config = dict(
    head_dim=32,
    intermediate_size=1536,
    norm='layernorm',
    schedule='wsd',
)
Each number is 128 + 32 x the weight over its row's rms, rounded and kept within 0 to 255. Layers, rows and columns count from 0. Numbers have three digits each. The size before them is the row's rms in percent of the matrix's.

# q: layer 2 attention query, 384x384, rms 0.149, rows 8-23,40-54,72-86,104-118,136-150,168-182,200-214,232-246,264-278,295-310,327-342,359-374, columns 320-383
# k: layer 2 attention key, 32x384, rms 0.117, rows 7-22, columns 320-383
q295 103:093152144082128148110198117077116146125129095143201124139136144161126161186187115076161143153132152161130112054111157138084140108146127091119167128151141074120153116096153125139111109139111117
q327 094:156076091134107073071104139136156137142144089154138131154130099169085130139103133138117140091095098143089145149120128133153100118091091165145098143126108093134111125169148151166155175111120099
q359 108:176135145099147129130120095157108134160138153154152093166125137108115033197184085130115185159139101106092143138171188227070097127146100106165146118058124140161117123128130134118167104148118143
k7 107:087141098153062158179103136151136165105099136225069091143141089145094126137122124093105181101062195110156198077110158127103147150077101142162147098114104160129144142138121104114145144125117110
q8 096:100156144083099115155102179037135145105127131104203092113131150176135112136082094131137116120141158109125126155130132153132185131179191149162146120084105167133159183140167165167131124112105105
q40 101:142145148100162148152133122090127122067086120119121169191106064127094156135180140146114145130095104157170137152094149111129155116137119135161134143129107089112103097117111127156116094127109129
q72 092:113122088080114112098169120224129113088182077113120148095145093108090092120083124077116091118186163086139108171112085112124159149173137088043147099107084075121172167110121138157072194139111151
q104 111:094099128101072149197124140078132092097126204179097126101148111115113137091113066080110112156193125118177134168137122122171174157066184074140105053097128145138164151150108129143106063095148114
q136 113:108168134166128158177185159095133176169138207109104122150112121192138141130172155150037098147166109142134155128096129134043148125116135088134097143102103142121144108180129163158140072138084124
q168 111:170155164130080106162195086152126156145120163143169170147107147123103177131218115144183096112184110125126127144127081081166143126085150060153076119093165073097188113134098170104128089166116099
q200 102:067134083103109143153136128141131109070085110183112121135147153145146147140135156061136174171141061134166115108112135221096121112169172166107167155106120154139140107153121105071138161150126150
q232 099:143118141079189118126076093204159127142132122118148148166199165125083100103149098117141100117109113165162131092116139164108137150133095125140231125086118193127107156106108143111153120152136115
q264 092:132127157116099117156111159129115151132103066094052149045131092096184130088146122053152136131142165148127158136131136166063110151168103120144064063139135098123119114101152179181084123085115172
q296 111:088183127117094124173106102173111131138161140175128161073111109163146113116180170094075099153105121162108108138163131145063131137114170137150153092111179123116119094149128091156193169107133108
q328 093:088136129105133085151155196154092140122178090152128146083098172138137128131133126091124040138112195134113108118116158122121116169056129173133085114130085147171143170145101143079139110090156108
q360 112:145165117115184103157118138168157190213124132150101166065174073117044152098140104098087092115089152120127151142140122133163058159133168147150147089167221186152110160097168082112062073061085143
k8 103:218143131108185176085196099094070127111117143150100175121102112099123125174136147108149202128110149092107136164090132069134121167140115157092063110150140070137074137149146088189171136108123132
q9 099:124136094098162148164092125164116172072115174167155144123111133111078155141110066148110057142143113166098100183147141111115161160104172091121169138124169174126141149143122162112097123062090081
q41 104:123158104113155172152132102113117161148109116072181152116127105136096136137119116110149068149082064105140034123096081127139097163098091156146117139063175147133096160102130167104111117118080105
q73 094:137145165169100197091121056155116148131095161146152024221153126129120169124104170118138194200127095136163117099086139166129131043128096112117152122110119085127129119160159154150118148107067087
q105 108:101096171037071120184058088117144165125164212155134155086144141119101178178102086144154174111213085151124154119095140085108134121116230116120167104157063158113168148113129129078184113114139125
q137 116:099140054196106122171133117099120155123124136111173106112071109133155168156157089153130148096136147140123075105138121222102168129150091131167155174094092186085088137134076141152124121138101098
q169 110:173136098157130221085184098138147117130137153117148171147125147097094154203136056119119118134140163080124073111147179158120118136110089107119169120120139103143123117088171138110086108127094118
q201 103:103139105113121110139077099157178112143121188114117153138149101096043147163124126111124096124134079099170097133169123140113118111148159175149096128144129140151104115148156158208148108188119117
q233 094:140151183175080162157097078123162103130110163104091133158124137126124154126115179121093155198066100116131128120149164159100123113138174104125076094090149129157091078185130125120167119134136132
q265 114:141183119136155189124127121124088116090110146077070133148161091133152174115171155135137186153118129142131087158132093096072141067164139158117118151073055120118043128123116123074121215143132096
q297 107:160140147142192149094120152078122096118157150099048177178092063159154173126117151174141160171169133113125087091144153124131125114143106148171111120220122139146119060136135116120104140147110130
q329 101:130110119180134108212103197134083104140132174131113168168157097133103139101085124161120127090211135150101100118107107150138120083053166191134115163109179131099099111136095099147152101144101080
q361 114:136130092104191097069095070096123162118079137110058071137177159078081171160111143146125098111118096144116122138119150095093154068168104067107130145148155125080178126189158173072116204156158154
k9 109:197097144106165126150112119077117193133157127115148144095095123111117091094148104167103134116162136102119131132123049119157130156107115125136087117140132138129094098135091182087119170114121135
q10 104:142140071174137158219080176165121169097098150109171118120111165120144136127073152117139122143166104105140118154093137124095104154099097133160171171105137125114090041108116150118098128106093102
q42 099:148066161160187131112121134144096135097089078146089146113098112132139126206107092090112160088122167072113180136151071191115151123110170085150062098129122129093075094120179149156097096109148138
q74 098:084095141123154122158211116132070155196154142134114156169136113085073124085142127133124207116121172171113099123215158129153136084073091174131064143113086126129076086158126083174050141100125098
q106 108:109077108130155138110092140113127106084158130061159128071106150105135067072107136060157131179160128143135136143115135118118123135097077109133136078183104098113140110111145088162151187163082125
q138 100:138132132111133051136157144140129122076118166193131086145113092184102159119127143163136134173059125129113137147161117144194085081121123086126086128158225096134131065087122166147130104191082109
q170 116:150115099078107162123149136126099093110119171081114050077132080123142124135110231087137143138089167078146103157165094070194133126173141113129143153159123121099120149148145124085135109172140125
q202 109:070141128198136082125131109089124121124090104119176097108095100138151104153154121115085096134115133116185159076114136164122074088116166046126108106144123180150123150137083085101133103102121152
q234 094:151153140112085139104066124160104139110095166061132123147174126187081073130145127143101164136095109077125148132092161111147154038093107140119108139132159113124095153149051118117167178139133108
q266 107:112059137154138216130129138085153129110135084184154099154098145080065149131105148128100155178199140131084085111160121112102134130136119136092134139105132120162092097141163138130120125138105085
q298 102:168144138108151124157130078094121151091135149171129141129120133106184159071106137117082049084143114172148102124155120153129136155109155132135107073150072074124151111104120107062138091150153124
q330 107:125168133123116140138119151083142096095149159089157112129110097127050194136128102132111105148153134100073138112133137140143154132152129132141148084147163190117111120146088095094198159159069135
q362 108:111201133088119117153181113118113112200125155179116068175121072161160098069102102172134091092062122166149135168139115121129084111096124092144147127165140128151134119127116112133146179171176087
k10 109:121158086124099126107181115071122105190120163117150150103094158124110168156122080138127182130120093121157126087155115114175097122154127176148136118134173189034161160092154104162195152061068146
q11 088:161187092144152160106147099083180149102151046153132124114132135161095136158101134167144126142060170084133147092129121116095137144124157102178170126132166148144085149178188066177180078131166099
q43 097:094190189105135099184148161119125138167134081142106141056120118134112158028099124117088118157155163132165191126164171154067067082156164098112094128079103180123135110143127141134100090122161145
q75 085:104085099113111138088105130164121109156113126133104181108080053118126147184157087142100130136078137165098178196125071165159117133113141074084105114100133129117188147103136108138138048149183165
q107 095:125145161127136159109116087150110145112171139126140169083098105096131092130146123152077114103101186063114095131128119142132121143117132082112146126131105120145096153159114127128119123143059153
q139 105:162142220167122104154128137092110088148122169082133143145079094178085092133145145074083088157078126130133108187145170127183128158101164130156116093122152166154113115131093100092096067130135157
q171 099:132158108092117143105140151169071151115122090116079161140148155101157126179067133120040122132178125103208097185125083131121087169170159099184185132101087122120133137126101152165142096129136100
q203 093:120073094156074108159107128141128127086140140137112214187143123129137154120157090136159157093161162148156180150146110151148128194109156155154170067165096167130149163151067125193132122125152108
q235 086:086061144134127142162181137171191148171112111171125118139123077184078077112133154125154121113087153129169121160144105138137095113089166127164106115086111155166134108152127090152125097185124102
q267 092:121106122117137161102126141102087105117100092188183140096092074062113060083138103158117179156103074192147101094126063184129156127106078075093161126151105135108134057180174109174163114113154138
q299 103:115189110075127125152094092084158125122101161152128150144086147168103131107117112132104115125103185161105097150150139104117118116132073148165182188138075114061119169104109093109126098130167114
q331 094:142184104143132137120144189062071117106102075086117099123100093163142147108144166064111148143177153080159113149148096166129156122104125113179113114115108095138131103141193120107198153137184160
q363 090:121147169169108112082130159081138056154121138135123093149101116144160104128190140146078133128136147134137117129095142152140142175108111152135183154182109113127131118139136120171080155176187086
k11 099:148117092109130106175071164129126118145113151135119147119159123171166137107125099083101119193108121104199179146131118116144101126172127145105122074141120131107097141087135142139112170108193130
q12 096:129119117080165094137190108089051130126147122111139087116099145130084111144084111159151077162166093159108153059107142143110172195177114186128135120171187136086104103144106096170128148112181093
q44 104:152095143075165115117135128101067150153099100097140103113170103144112069111115109130127163196149146189123087130108143146173126144229113114134095118161172132097132164117130102111083119111081142
q76 085:129113116106151129091129150178147174096095125144130139113092113116066118126138148120122188165181124093094133182128141089072128102174103119136055137128123080103146153107087097126077129199108102
q108 108:124171116065118165123140097182115122098106150102187195166064097174100165135133115096084152164135180101151136155124137115149143157101131078120116166137139093102108084141127116174087147128110135
q140 112:159113112132166109168105178067055130106144137109178099114089134152083128156116157150170111133103166117153123178103165117120175045131134158144080117136132154158108135142150126106152120121150144
q172 107:128155110123156132084085128167108119103154110100094126095127137073079139142122108121111189055109150139167105081145091060065115150085108192153129163123140127072112116095111071111092197160137106
q204 105:103087171084171166134153127147126145140153164076052158152153148088150152143081081185163106071136107142145109165099177167151160180157116128066101046142183078150087129081138172148117166119141105
q236 091:110109118117121085111092066084108126117158144072118080149124195156094150098165130192182121122136166127084058131121111111123135106142146072092080130099161166141105201128135099118163144203116155
q268 107:108092162111169160119079118118087110185164082108180091173131127045154106092114182159136141154140094174175161103176129189086084142205111099057069108147166101117111105106138112050062196139128145
q300 098:133144147195146101140114078125159151124123183115157071120140103145186160138102046091122173128089120138103109110143161097125140113157150139124114118102161148105160106137122090098189135171108147
q332 099:182115105106154020099150086134095090146090179172106131100154092115133155082104121089135114127112114158122079072105207156061113097115098139162142171123171103101121139107141144129151164114106154
q364 103:147139173156161106102129105112127116083111115096162092156091119166131146135071127104139168130171101174148118146086103185079148152119085107127115134137105186147085131113135141168105198173163129
k12 108:134016075162084123113164105150092053173128073155081103138100130124206174142100171092126156116118082126086146161143132099114115112100172107115144136120069100125137124155171096109186108117118146
q13 091:113150070166127126125096125157091121158119085067153108181106167144148100107125056109124136160132132216135087118149047102107217120171113106123152065122139114098141119109094091094149130102127111
q45 099:095122104094140146086115175041137158148131068109125182158142150091129147076122230118135125108067139161105114094145166125126102141167072083153081128139149144085060089081100117108088131139205060
q77 092:117137136106117160019168081124117099152161155141112194161144125136161110070141126128124130086095134168147087084166118096124086121109124132105104117110161099155118128179171053168159150141135183
q109 113:173167122167172129118088113196118128152179169134167138089136124161128057113099071122141110153127142179123127166093054131160138145120176162122108152129120184142226133117079104140105099107027102
q141 102:112171147098142128082156102105170130187178096141070128140109164127120064155132161157133147133091156170118115121136160117202109139130153123139133127124128125143048089144055071130123097178146137
q173 116:067156175097102148167162129157126120149117132117099090095131075155156173168048122137142146078096127127128121145180083186144147130172142130093117132122111098128103153104087162145089088120164142
q205 100:120145112137131138150131086131140080095104176114113132129122175114121121155190114097111129152087119227123118132112127174190135192168126175139105125182109123108140156160097116084181078165146122
q237 097:119153051105159147131137114101102178168129093146132142159092105102166144111125063088111152165123162136135130128133108143177118135139076111126128160175081136066158138093143165096150171065175116
q269 116:102110129081072106083159128138133121080086170117150128106118161132120115135082140109141173088121089109133163172122127138149135112114186138093070105132126135070135072127139180187145107135125110
q301 101:143143125123133121148093121167076109112136032117144161078124120119172117073148171099165121151127121102064147119086130138123123124215124152153144138163128119122085051148156106126112086128120119
q333 110:089111109127114118116121138168133119120111078096101161122083133188078075155128117115090087133136105139080116126147169173100140184059084085155154109132086136139153064156137121119132091131122172
q365 108:099101108099085090084103122106104121139144179121106162142120135105236108164141129102102123144183160080106107185162147151138153152184187183132158147119166137165123139126099085133159107134126191
k13 110:164115063098158115081146137149142157118065080162143067124144125082104113067139162153160172109134167133178171106155143148148117161094120187149111194150098076131058141142168126113148109158165131
q14 094:156111161158137157097117176141118120101121142113143121098060215110064135058158173125109129178148080110102114134096159112180095128147114157174163117121171141142148171142129139122082154138079105
q46 100:104116043109115084177110083169108148176083080136159042085133102159097144109131081174131145115101168119133103127130123115129129159150131134140150063116146115168203167163097205149120089108116127
q78 093:127148157099130152147098078109149088125133159181030102154139112151169103161115114111081145173113095117160130069102142107081148129098164117158142109167130016096139107160140166151120076116158177
q110 111:154152115077119101103121105184150157104106094184098115113106142072067075104149093151129117167125112130155140120098151143123118073192129141131126115126123114106120143105141182127133157174133085
q142 105:109052149099117112102139179116083103121140145122152111118100143157129087095136115115149189134149161131133181160101080114159116212127144140124143166123141103098145202151146159162079137145160167
q174 115:110136099121126106093177157132115130062098126184115145136170173103158089071144087135176099113131087122137112112123113066136108110145083132194129080167101140109135103189103103106141097118159190
q206 096:152178113125142058086084122116091100121116102126144163060152127084121167112094131132140167180196151144063149103147093142157160085147054122107159073132178114181160115143147161180182110124135078
q238 102:078104082108137133134150148148180136122097112189120156134093098148098134172114122103172114093128143141161143102160146110102123120132121086141152111171112116181100121122090146146134101163208142
q270 101:141111158148062123136123115149091123117164155175146164107129111122167116071185152079099054192144123117155191200149100101172127204099141105154146126143089108170171147123095122168135161137148059
q302 100:152247114093132122139094116113143111153145108154086153153068106168130087099097147111073096135213122114174144125104177115166149159083073127115127148144147142128135109142180153124113140068062137
q334 104:145147151179159116151157093185117169184123082181127123014126169127087124131125163089133118173152146140131162163132167137148138177092081144148096111132127141133120085161092119141137104105122095
q366 106:136147123098137102111103139123187117185070129090121192069164112140131109135153147121100175103151111147089158139137147155159135117050165105100131110063143128162152139162091190187168117125091140
k14 107:140148132181165147119086114082134135108131125120183211140171062147141141132126118085158151104095128143175117073144102116084110101172101067092089149111105188188129113110083188116125113114163085
q15 097:112129144128058118151144099113113059106111162097137110141144150153204177125125147108179115152132092118109083096145070092154129161136130069065124106125101180144151068140133156146120177112140098
q47 093:084108122178111114137116185123096142109081103209123157114090114096079167119115091078145153155094127121136046086117082137140111127108091159096152107076084145196100067110122149096158134125033142
q79 083:102146124145143111129129138121132112148092171150152129149109165103134115094126159137192145165122107135131117067187144109061133104098113161125120099105071111154114063080151127129103135125129183
q111 106:078114107096091112091153095111097203182131103089219074143141136222144121121067166137142080171141088107138138136192130084124169111109137108102160148088095122119194067154186130166082103131118086
q143 107:092130135179118125135134109146102116112133165143095160119124123174124117166121161161142105120157092154159124111158111188131086097099152069129172134149083152163159051127105149128118104166162059
q175 105:170118156122113160098066130172102138175158138149177158118139096108143122159152065124151162113122128126121138157151127089153087179050148164126094138140128112133165112162110084116135069166126215
q207 087:116174080135131165129136164164119123112116130130122190120094142130097166093117089165141138140127119100147118136130121102128128148152109154093135112156127137167103118149098133153144154102089090
q239 097:112083136114139150110076188139167109144151130125104123161101104087104153087131173116111190098153142085162118136128149167075165139135137144172116115103178069154137128122184107088112180149145133
q271 094:083148151139101071161134085140151063141114153108168119137142122120133140160117167137153105134133134084123094156191110152092175185092123187115145168127166105128117139148104116226080148120174131
q303 105:137156152148084114121160190133169161108134141223082142068059123124180159118140150119097166116105084110114112160138062161099103119134223122113144105111201063103119034106170060121108144149103097
q335 100:100091116102111103135100101107142121142060115076148139090175167167138048161171141059124157099176137126121109057157141102137067136094120218181118085113136106153129159130105145128110161077080162
q367 104:086154102161114122148087153171065125114120122179067116078123101073122085137152086141142087109169153124182170117194100104117188124121114203116100125093175099082153128124133112136089129141084128
k15 112:103121150139138186090120143094144127166189077142053147137158164089111124125131122080090127137113143150163093123142177097110146125174101119140164159135086061149212133104068166155129148101163123
q16 138:075182154152136100151159116069135107095140117167103175103196119209105105150129109125155122118084157071072140118126131152114078181125137142144092097134119141102157216110093099129116125130178140
q48 097:058151135099104069049202134121153082137174158114151193113115129160106090156137158120130124144156137096123135150165086165179143153093132173139132152088127146120111172138124088122050137109128120
q80 078:132152112088134099155167132102089164112035148100177209176100082125160134138146154152160155124108136134070155152095069123118084138097089112084148136184122174138156134160126169137132164170130155
q112 120:140141162143133131131164113062127112108118141137143124098163132161116124111117107068064104090145095071183144204086125153121136204087119136093122134153131157097126234112102135134134105117116145
q144 100:169128163146126099048171109143148114165091137063061124131156112125117206156123179106102068141133132151130172166083097147130147134130136148094119110169120125127123104111107158132117163135132090
q176 115:193134115109141030160182103103070126157118165147172190175116171171155120099126143150135148136127124111163129147136148162141128135146188163143073095097108106161171167125098110178162111134125131
q208 104:068086127146130140161166147137060150126162123113148140130108130146111083098152131140084158133114115199125150122184129139138165173150109193101178095129091154100161142150126099114244147160080164
q240 085:133172102062086141144078094092097133132176095148184125135145109095086110113160077143169149107169078144135133170094106099079077133133074196085187139122142204178123114119139128183147141147077064
q272 078:097156140169074123121135094150098105168149131156207181084096134168133127152072107139080124085111169169147110198155079155117158143156126146135211172094093063122145137113083051194134129161144055
q304 099:090108124117092175155141186092142144123029088155190106147145145136125155062154170124086089143140168178060111160125143163152128183091142146113151129138134149111133155135115146181148120135135116
q336 092:143146113153115092116106098131169103101101083110108161152173081152180097117137107093122164139092177085118141151177132120150138123150049124165107131148095116101170172164145128180137106142172098
q368 092:154132062127080189119116104119090068127132122101150116129105129127121131135121094082154134165127152153119160115155087107109179104132145129199119165148121164134125129186155157131081066152138138
k16 059:163073146144106172123121166075131064150137110136187159110078109156105182204085144144162094122175076115174095138155170144128112140128121112132158116166121133155134034064119127117146167121115122
q17 096:184162157114132115099137128131130192159091093095109107179086113051149081067093164124129140147157089136165086157106172113148140089136131147131131109120150129142129028163089135113085119103066133
q49 104:119137091147096164131098154101153187046108144115131109072071128099131140060084141127198127098110119130137119180157146148080142118111153139159118172109134186123113100152078114128069117141140074
q81 081:185099203139038154110166114113114120097137105116091125128075176076109138083113112113130100158178102141186094157165225115139135074144175148146153224117129069118083131152114128131131091109163073
q113 112:097148147134170163111086168201173109190080105046160118162151125136154104122143081104098136171194121155122112143072128170143084141169112120095168135167117105109124118162131109101137092080106086
q145 098:067162099147150173126139136177042113153160066189103106147088200119116121120130190120159160109076150153165117111188115183098108117141144169128194141177154095123140150093143092121159101146240092
q177 116:100135171157115117125131170160089091126086139112080088110152101113128132064104122116120141107136157125126150132119156155123131132177158224080064146133123158124175083113114140156083161110170116
q209 119:146142126095073144131096091174169151153087138122144064099084149141155125113094133114142110118143148115138130114113112114163093142139102045119100153081142133172141181125154147120075107096183093
q241 092:168072175144099126111141143129080151109075128123106140116114117127137141167076120133092181133068125108104070099098087112146127092097088142098110162126093069148130171224113163106094138121182162
q273 076:147145140084093085154109165118134152110138153115104071111140141178065167118123147120133119145120082157129095114162149139123120086085174097107131125156144092131186130137151179114132081093119149
q305 102:106114158126121124099086115206134132138113144077161144142045145123135120129115113138143139139122115124184152135126131130183127120153066062097088093127074134220167224158111146125019148129072122
q337 098:137178176147105119137165086120128093182127148129116110150098072100054130140109139182135135131108102143140125138124116181148149122100185148118136176066167118171107071132096164073170133144115190
q369 097:078163158128124070126129154090180148154151171134072114149116083096100185132173119160135135110108151141065149104141136143155139147089134123105150108119133150099137144140161132078140160100094125
k17 091:109146077169149170134106195106181098088172132155162129127135106153202117149123102090145142133111120129125152107115113167177184129182149089134113117142123098160096200072130129114135147142160159
q18 089:137122064165148146096158155168111139150132148148129107166192122085172155098138184099152140054171093126145147060110170086164137091181101155128134071117110131103131144154139151125084167171189080
q50 093:152081138202172076119113116119141086083107164134097103079129166111117130093171106111138139106165123087119142067102091169168118142114127162169104105103141108138138109134105100098194096135150099
q82 080:129091132110167166116145100152115099125049188105106118083107153149072154159119176136107159106114131178085138156156114131131154108133174152162164162128104115126074113142141152081158142028174113
q114 103:149137189087110109106129148193090167156083116130150067107170150097134130155200120127144086161113147153142179112112190139145095112162137131172221170162132127090066126090095145111127142074100173
q146 091:095129157096134099068119091168126120071178087131101172160118085143156108110132134179117163123164151122160127081182135122125146114138111183147156150081188101061122153074165091107120075130163130
q178 100:190197154154128127127096108133117109105122067096172110157109127061112065170164113156104056162085130113087082151075174162171125119138053169149103114120095133112125118096118110136107150105189131
q210 091:113124065156153157179085167076201178103109130163110151173133176064052107142178128101095096133112130113097122177139085173144129141147111092103096133097086180104157103084148139096106120142145111
q242 085:101122081122124134131111187181114084115095151143136056146154171168134113199191140096109093109180088143156179051160139113092110136115155148117129142179137168136148196130150103113149125116102086
q274 074:154080171128148079074152118153074149159161067129121105124129167158101134140159100135090112127156084092095145111139100067095129091153196087090116121133091155183067170098156089158124165128109102
q306 099:082154141149135160094152160092140167101167129127151121156175136121161109111092130085155127108107083113180188112114172118192105109089136118124153118145143140125135162105096129099144096136137102
q338 079:144165061122152142139175113150107150152147212167126122092184093163112126148127185181130103111176135158158110088131157088118123125145167151162128086109173164119120131132116103115093138135128106
q370 092:095108099141161154143137117113155160162097091112112147105087134200097121077090099080148122133143160104085099126084137128122171130114077085135111120166177057137171169119142169110132126171202155
k18 090:161110141082086156105139139099078058160129091143142130094136155166104091160115120124127141161134115116114077144114154190113106153094076107168132175114107068164149103153107049145180195143170137
q19 087:175110101136170097142102116082192115146179099184154166111188178131085133129172125113102119096156149101120166097110104118140107146091176130128146174108175133096147144118203108176146070119206139
q51 103:137103205130099127160041176139104158101155104107110175198140151145094090222170181110120137150094117185095135116137107068182111103127170144145142160101116078102138180088148100134093170077104115
q83 094:095123183146119076158138190196157166091094084080089168135120123125157110141086139097094078088089158116138123125099077140133138103095129118185185111157132111124201150150182096110125112149144078
q115 102:089091061112098138092092104127196129155207132146105125121163131116140110158119079060118133106114133110126145110093096119151146114100162135128138146109108120134142165122159134136146139124171100
q147 100:169126196119130188080114137134108106081169185129138093158179151191079128157111152128152118168116174221141106188095166145115136098120145150099105119105061110119077128098117120106143131087127128
q179 110:098120113156160094153069154107137105125160128147133167118145130106156132081026110132133146128136125106126116094115135103172134144124102104140103128157120118119115144097099119141110144137128150
q211 107:165083200124125153181113170105145123172149106097110137137186130128162147137121126133086094109059127122113109134191110155125169118135138172152146139157145064138188137131071119138162107173121081
q243 097:114089143092140103122104115130092108114154178141151113179173164144115096126192122116173082144160129100095147199151129157079085177156136102156160100096105169091078125095141113112094117126080082
q275 081:037137062171158155170143101144163149127189092106109124155137119126096134123102052124127108086115127144114142154106074153111102143130169182082099119103139093158145144089120078085165123134093096
q307 104:125138134097047113085131164163155170184110127142131145128122173109135153123111131120124137153127140092097089160131083150165155101167081131082138130119133087079122139161122112192128118172180189
q339 095:117199151086108123119067127229093115087132116147150127170109192156172142160191129081162072139073070083133153127095125092093109106130157077121093114107168116114167191166157137128139151156117148
q371 102:129193099112112114127184115142135107141142153153138101206127117121055159157145111118100084114129141131164101102184157103129172132111109148161115099130096131115097124158196156115071100141087107
k19 093:174201149169119153103113119109105132129096097119150121092066095123147086109093144110148110113177126176166122081160175056148082075085161173119154156170131196151103136095142085133185115129096146
q20 101:142112109134109162142119114131154135112081099141083107114134197139138165144158084112097104105163098122177123133170139172142178121142072062127083179201146124131059067149125095081104118098132147
q52 105:117153069088112114178130140114125138143115185098138090099093137169173118114152102119081110121126154092106168063110115094113151105168137058096124114121077149115086177093095090086138105060164150
q84 095:111167114101128115159146098148090100160135152127158120141187137113051172160095189133157151147111161138109076102126132144136169134060136135131156152086180152164197184110107087179171060177143134
q116 114:120148087133118114145119139122118094126191084136143126115084120138136097117160126143171176175135165090096191127160151112163136105126096121140082223149160128113106141156150179114041160143144151
q148 122:080159106117073140135125130131120145127106162085144114160147061170073135090162063180136133141159159169108120086121156135085105164159108182146135116080157129104130173108100096112195168104150135
q180 113:213096150071113118139110101149108139118120133126199115157164072150159214095151142105136139050147124137108099090119177168108094099102082117122135139157127165181133068150162113140175082200121181
q212 104:087186100111142100137079095135119134098131080118099129160141187109099092148123155095100146128165157114131140141123176150094118129183153127171174161130129150100161103113157097108127130106081078
q244 103:132167116117145111178130129127131112145181073126122125124137058121120145195067123149153160126116137155172116146102138173101163105104101125139125138137149113122184105116124194213142143118184101
q276 077:118139108042153128123174052163119119174128120130135132122167097122132145174118141174142102063162113152159123125186112162104163127127097123137145124157121072072195102097142152112113106158201138
q308 113:092134179129138167076142143083131058113072127104158132152069093166154160138157191128118079083091134136122144122083142150116124122156146101110209166175156122134165154153134152117097105172124164
q340 101:161159128120156157150130138132107154099093143106158150113161081106119136115096168096129065145094154170117124126138177086171096200088119021117128150084142089123130107148138142113186143182145133
q372 107:165138147114123091171134128133094064167184184154172158110172141123126091104123107167129115096135148111128176111106134144138073128098117136127113139118098078076119090132202178109083125095154127
k20 099:143119163121147130099115103152149101174136147097155159108089142092162083101081157113084127218143154141145103121162114096185136177142168100174072026188081144121190161130104113149198170123095152
q21 094:174101125169124155105132143189144132176137138137150068136123194155096084095177113148127103125167121155210192128103076153192188160084151083152137121139108092158104147129107149083159126125108116
q53 088:138043127162132094166122116088131170154164115112132124134148090115158081130125084115096179115146177165086106080150098171151169098121112111187092156128109118125102132146176101124065143105130123
q85 086:163083173090095124120184104106116117188081105111142070102079091159123094151185136151135135160148103164173176125188172113103156184148155128128145124140113115095134199098163139122096093149116124
q117 104:137106144134131106169124139207139123133102137091136135205108116170053085136130104105191114166172108090151169076132097093153079109143084127116148111147150125064127141071144170130109135085165125
q149 089:133097090121107052120125055163097133093156140097126127122189158137133074143082168084117121130121159111137100113123136118173152147122135094134103161183124066162123175185147136093116072114142110
q181 102:128169183135111133134121190068173156091101094100111100149159079113141099143105170123131157113170134189087061174117116181090144101098165128149103158163130137127132123159141139096175093186120133
q213 091:077135114142133137084129154130078181134116146138109170117117125147137122175148051106113143111128132131171180118160146172146118143118142054081182092010122120159118131136125092113142104068152092
q245 087:107137112188118090125183129126160165110117162048136120112180171092090170113121138097147180123132104067129141106143119132125128096071107173071108142051117118068148214149110165095096115149094121
q277 078:142167162110151136054141169124136158144172124091145103158183160190122092143214102094102079074119074104137108087130099134088129097133160134154116159138104151166134127113125174111118098132095117
q309 096:111083119073202115151119131133117158102061087159099140099127155089054125192156125070164093088135096109111112131179181158119153171114172107192128122126127195219122158154163192124097136118119154
q341 078:151152097168104169118129101141090154078097048128148093187144099135183137179112192122108191165118099155128126092059129114125101110134125119163166092131173138149177094194105124163080090117140137
q373 095:143097128162067112085120174142166113109110171143066118108105103147113117155142125149151108101071176158115152037231150105107123162121094121103185167137104057143194160131130108099129156098119089
k21 101:097156200080139136133193139134143090099141153084111192143160155153141143158195125117111136111131164145097113205087168137132059123127114091105133104050115151116167207063105167140177123090115089
q22 092:104114088101104144141175167110138108140117107116074135145129071139162135168150172120119190146155160127066154151143061149142160144077134140143065093093121133163099168144160141184132128157104169
q54 091:136087062182132127141126152162160145156147148112121125128130118145175140139073183117114129180214134124144163130183098060161115164096130136101164194166125067112116136137178111163045148112136128
q86 088:123177096106121121147099118089186097214137093065153122161157149113131122142164109142118114163137157122181135081135128153198165204111139156109102132127200179112146182151093142157182091121120123
q118 098:065159130127136149153162126077104077114115111144098209148089084076107144089124147101120048167186130145185082189163099173128150120103130143143068087105115094122152170124150133075146120154201169
q150 092:066121163104165150126129159120137127088123105148135160122117176129186131067114131049146118173133114130039131174071142096141126173111144112135120100106099143138115103086144080114175128104068182
q182 099:083105127049138113228081164155100105087118140154170109116158129133097111077179145120073125120168089176125152106133101116127109143109145137083138145111167137191164191154142116172102078059063139
q214 093:163113079162144123085149139124046179130120131174172069125118119237125147160130182107167120136194149060130107139107081116089137116147140146151135106069090081139156072089114135127169141155118154
q246 084:152141133106183134195146111101097072177104120081105140164112160108136038096121099089111122139158124106121103135166086195113071166182187162149120142135120150097081198207114129110069136095167147
q278 075:155134101147168118215117121080117103114140085125118093105148095080104190113156040134132143144153172095135160115112119145082147121159095126127123051204200082128124118081141113147100098078168140
q310 099:103088198072102055045167165134118105185136090123144120105135062152090167151159163133118094144102200109136197106190113120141095155082143120170116139133189129159148155132129129126116115080057066
q342 078:089111175098148118118140134113132158106057109150154109097138143166084146091188132152098112120127117117141059150112136093083114113163165094130121137138071091150176137091095140162159128051101149
q374 096:110118145115138031142124105152185133087148091098154120083141152125127123114206146088086094134139132177117124062168090085136110128097090069057107115073164112124120182074095131070100133117099123
k22 086:150098097125140116156134133164121154079094148088120084121104098140169126061133076186096167040082108180158106130116097130095070085123065106156100132167076139088132167079121142075161115097167150
q23 106:122089126113137088132148096112122153113146157145086157142114147120090052136095138156166124187101132136134119148166180106140152137149118106118109171122073160132163123172165087156204109112180169